{"num_hidden_layers": 12, "hidden_size": 256, "num_key_value_heads": 4, "hidden_act": "squared_relu", "norm": "rmsnorm", "rope_theta": 1020.0, "extras": ["some layers without attention", "local attention windows", "exclusive self-attention", "normalized values"], "init_std_qkv": 0.0212, "init_std_up": 0.0212, "lr_mult_down": 0.7, "beta1": 0.93, "lr_head": 0.00737, "decay_shape": "pow", "doc_mask": true, "train_tokens": 760000000}
Each number is 500 + 40 x the weight over its row's rms, rounded and kept within 0 to 999. Layers, rows and columns count from 0. Numbers have three digits each. The size before them is the row's rms in percent of the matrix's.

# layer 7 MLP up, 1024x256, rms 0.13, rows 569-590, columns 192-255
102:585416479610526413486459483495482590499479529508534573494516443523537492525550460538481508535531541481459447582494549513481641572564518548533441453577467483443518541561510526502495538488542498
104:478542394501531543563476458516450496560470477439519506466514526455549520433499489488510495456588511465441513414494512492556594435556517522495508488584515518497541527505450459546547554513518469
102:500558551455525516537459481414491506509505543498403442497481465463521473519494557503415484526522501551499517493488487563511550435505516530496491508529513423546502547451503510554456517497506518
094:533489492501481507507550542543544522532441479484454499402527495553535507525488531487513523588543507407457525521476441441495494532460463572511477435532515452506468489516512425489524507464583468
107:552481502468548495480489530529489493532479497521520551511459491476546503505544472579555498527503514484508461551510551556544534524511505513616553449524414456504513382581453508438489547590485552
107:452514498430551480507448548548542550494530529527422510502492505520522511448577572519456526481505599535474472567512455415501525501519541439498550579500548504531522471517501446477424529563455502
111:478475499512498497565532486446517471589432479525459513502594476509558556497498438478507535515507505484510539436487580460499439467500434544565505563530526428441525494482507511485456462476465482
097:459576492499498454479472487492426537549559516496507518465493522459533447497486489514498516508457470538526502567440511556451489534545469489476451534524533484547458504402530472447546583522498455
098:462531514505542493506455520529589585577505568496479531570517520474561499548489541526484559541494497513467490484509555524494585474556468548492506520539552495493467458554529479540542569484457541
104:485541481539583474530523535473438471534527545521516510562497505494465541498556591544484434478561439454526520439522528601446452541464591505457443456472474491530497433472528484503507489512477523
113:457508463477544516454451559424548453512467516496514509460529454485442540601496498460498480497502519521500518505459579506539506479518383497466500586445522462532473466521499450494557446483550541
119:569503478519520579423522511490419594527473442496450526476462463502528464402493458488440547575410478489549452549482503454427472470500481561522540530471546530592528567499490483490551503518495442
096:485521499550487441492511495495470536505472501562558432506506446504560433398526437483508498529474504466467483371407486510528552492500551471525499487485522549502459590535579542569493555508499480
084:541540519519516534546485538446473468472496522540492517509491596451513437513391430486457503554530519502451537539520454463584527506586502510524503533479431480512474448539467512535490421561496494
095:525577426492497501495454548517473511530488493520551566438543542572502504497481480439513453516533527509489520519464526535541548521519451458483484457531537496546435493476417465484536469513495428
103:512535509451521612493524489529516512541475522531539461491490523555535493486555524490365492494470538452525461449413527420416514520518571588498550515500510519589563491402480434567510502496500490
106:490465518549486474527477527492430439517491464573427521514513526512588399478491495470538570538495493554452528410477535539479534555467488471543505450532583530456536424476485461517499472385430412
121:529538434477558561546543594545524457465445545464506482538443469481503480437497508531438538502421473514539451576421538579489516545488483546469486491499445507497559548455535490547497541524465491
109:510492475430524443562485469498497543520415513536605585496525431467518483509471469502467491503496494478562537505451511554571499407553502524477529542545475492500467477492525461475526567533514491
106:515508510437522514533557485539521486478555412501435466534503491442487504542482577430518532553502473596434627450473574500461534517483570470544486470476494533469511477550499482497528468466455484
105:472551493474433498582482484531511417552484542572498457497484497569481464480572530445552416483548499537510471494463504524491413505516482487503562530504535564468508470519418561564488527469504547
112:536474507461474456457492486428415463398429468478447545465469521539526558421542500475509503491470533537465550488496570500524472517442538517521540533476492446550488463514520478502472534530570473
# layer 7 MLP down (transposed), 1024x256, rms 0.0876, rows 569-589, columns 192-255
092:535475460543456426499525535543494544428533518471485516474462422523456512525519482535523570536468500441541438533479546474492512539476455517546416513510466468461568515468501543512501439525533488
111:512481434493468496516486490573516573511470511483550470479506509583482425482506468487521484446481544488512521488498423530567557487466512471425500527502523545547463547524523510530502476480535385
093:549579569481482469428503507497520481426461533439552482488499531530522483538505482581506519533449533493467515540531506609506451431510471521491496511533507475524500419502540520490481463456445514
111:431521570473413514479465540484548559532439455504477490441488532517508536528561499452549522525455557432459488555482458560472522483485524530525450524466561461487467513476519531474542477490504435
110:493498525416475569511483544542518483556453538487502488505499505494471534435515437466442483566427522491553434505535487551514521419440498450575489500526521493493527518471525442566431526571551530
092:474575493445484484470555524443541529554514537462476510527452442541477416537537583546511496485464562545504424549548531516482499448569442457497542412518496544493576471500491454405480523461462479
091:497532547480518531527549465448537511534458494539479474551467582485542546542414523547498455441448579494495500500524501542510506470503503519488464475540519519441503540566588511488478473453509465
101:479604548506456432494472505451491550465507481502545503473473432489510542472500414493549482452555455473503458532424491556499510475477482487523523482515525509512438427460562498589461544525539516
096:443516555502517472500494506534477562535473494524491514548492501485507539550543515516546493527487514501581549465518527498499518528535433460502437542524509457457550483471496519481430502459462490
100:486486489478463403490584505479504549451482517487575434513483438555453499462486598485435489498517440454531514476503498539444461435480525418546457512455512548522537549495510513535479524573508565
093:518522506493505440471544491491521478484509555439505495457446474485526532495516524516522475493509430442476474526505453478538573514557453518487523542503510517485508373513470498517512442505553491
097:380515482470507486494447512566460411557462488559529544472526475542443433524578512530586553456424496501513517501530518448553492500467582480459503482465491466542477566473461468487563513532496498
111:564518547471506490520495496515530487434563490549534490505539491534555463516450518486446473555532529515468451466451481546515503522485521469494556595476540574516465530481520468566539466474589448
101:523469556479424538463531514539486475463478538516487448494598491518493437532483558528519472490509473481518496435577412522457511402562489483446488485467487437444502486429553472465470462484491561
096:461482502543525439518487555500457535475438435452490477503523398473501469531445515525488471540556498539489482524507407518556527426520505475519457517519505467486445511520585490477467484518472509
103:451508489509399478490462540517525521542566468542480471470544475499477495435467530501531546490517509558486429495500543526528477451563477553468570544526486499503552565489489529547526464529536522
116:457499450520497461481529498435422565578530480528418500581529450536453478495466529539475502566517463509448577442533517511511503428579561512498554519517531516461596518479467478527515406483520523
089:520455443474533558529476560562487514414445559491409437529530529557482429475545489533423499458457463454469436501538541588507475422573537511501498512510572571472520498485538525509430472546497413
104:513467543507462567583495489486520507488455521459443438445525543545437525402486547427490523471451528534515470475524513506536511487525425450531483446498545442479461536455515467480550450462430499
102:461523533531483557479417541518453422399532512537503431493482464472445468482450489493422527538444465585532502487416494514486492469488487508489558478437563478485410469535506545411560473556457541
100:467460434509463471547470505467553519461439493565442583536477461522527508533535495491515540516472462517430519532513481446532507495548408578486607545560507534440470473524511585535498504539493517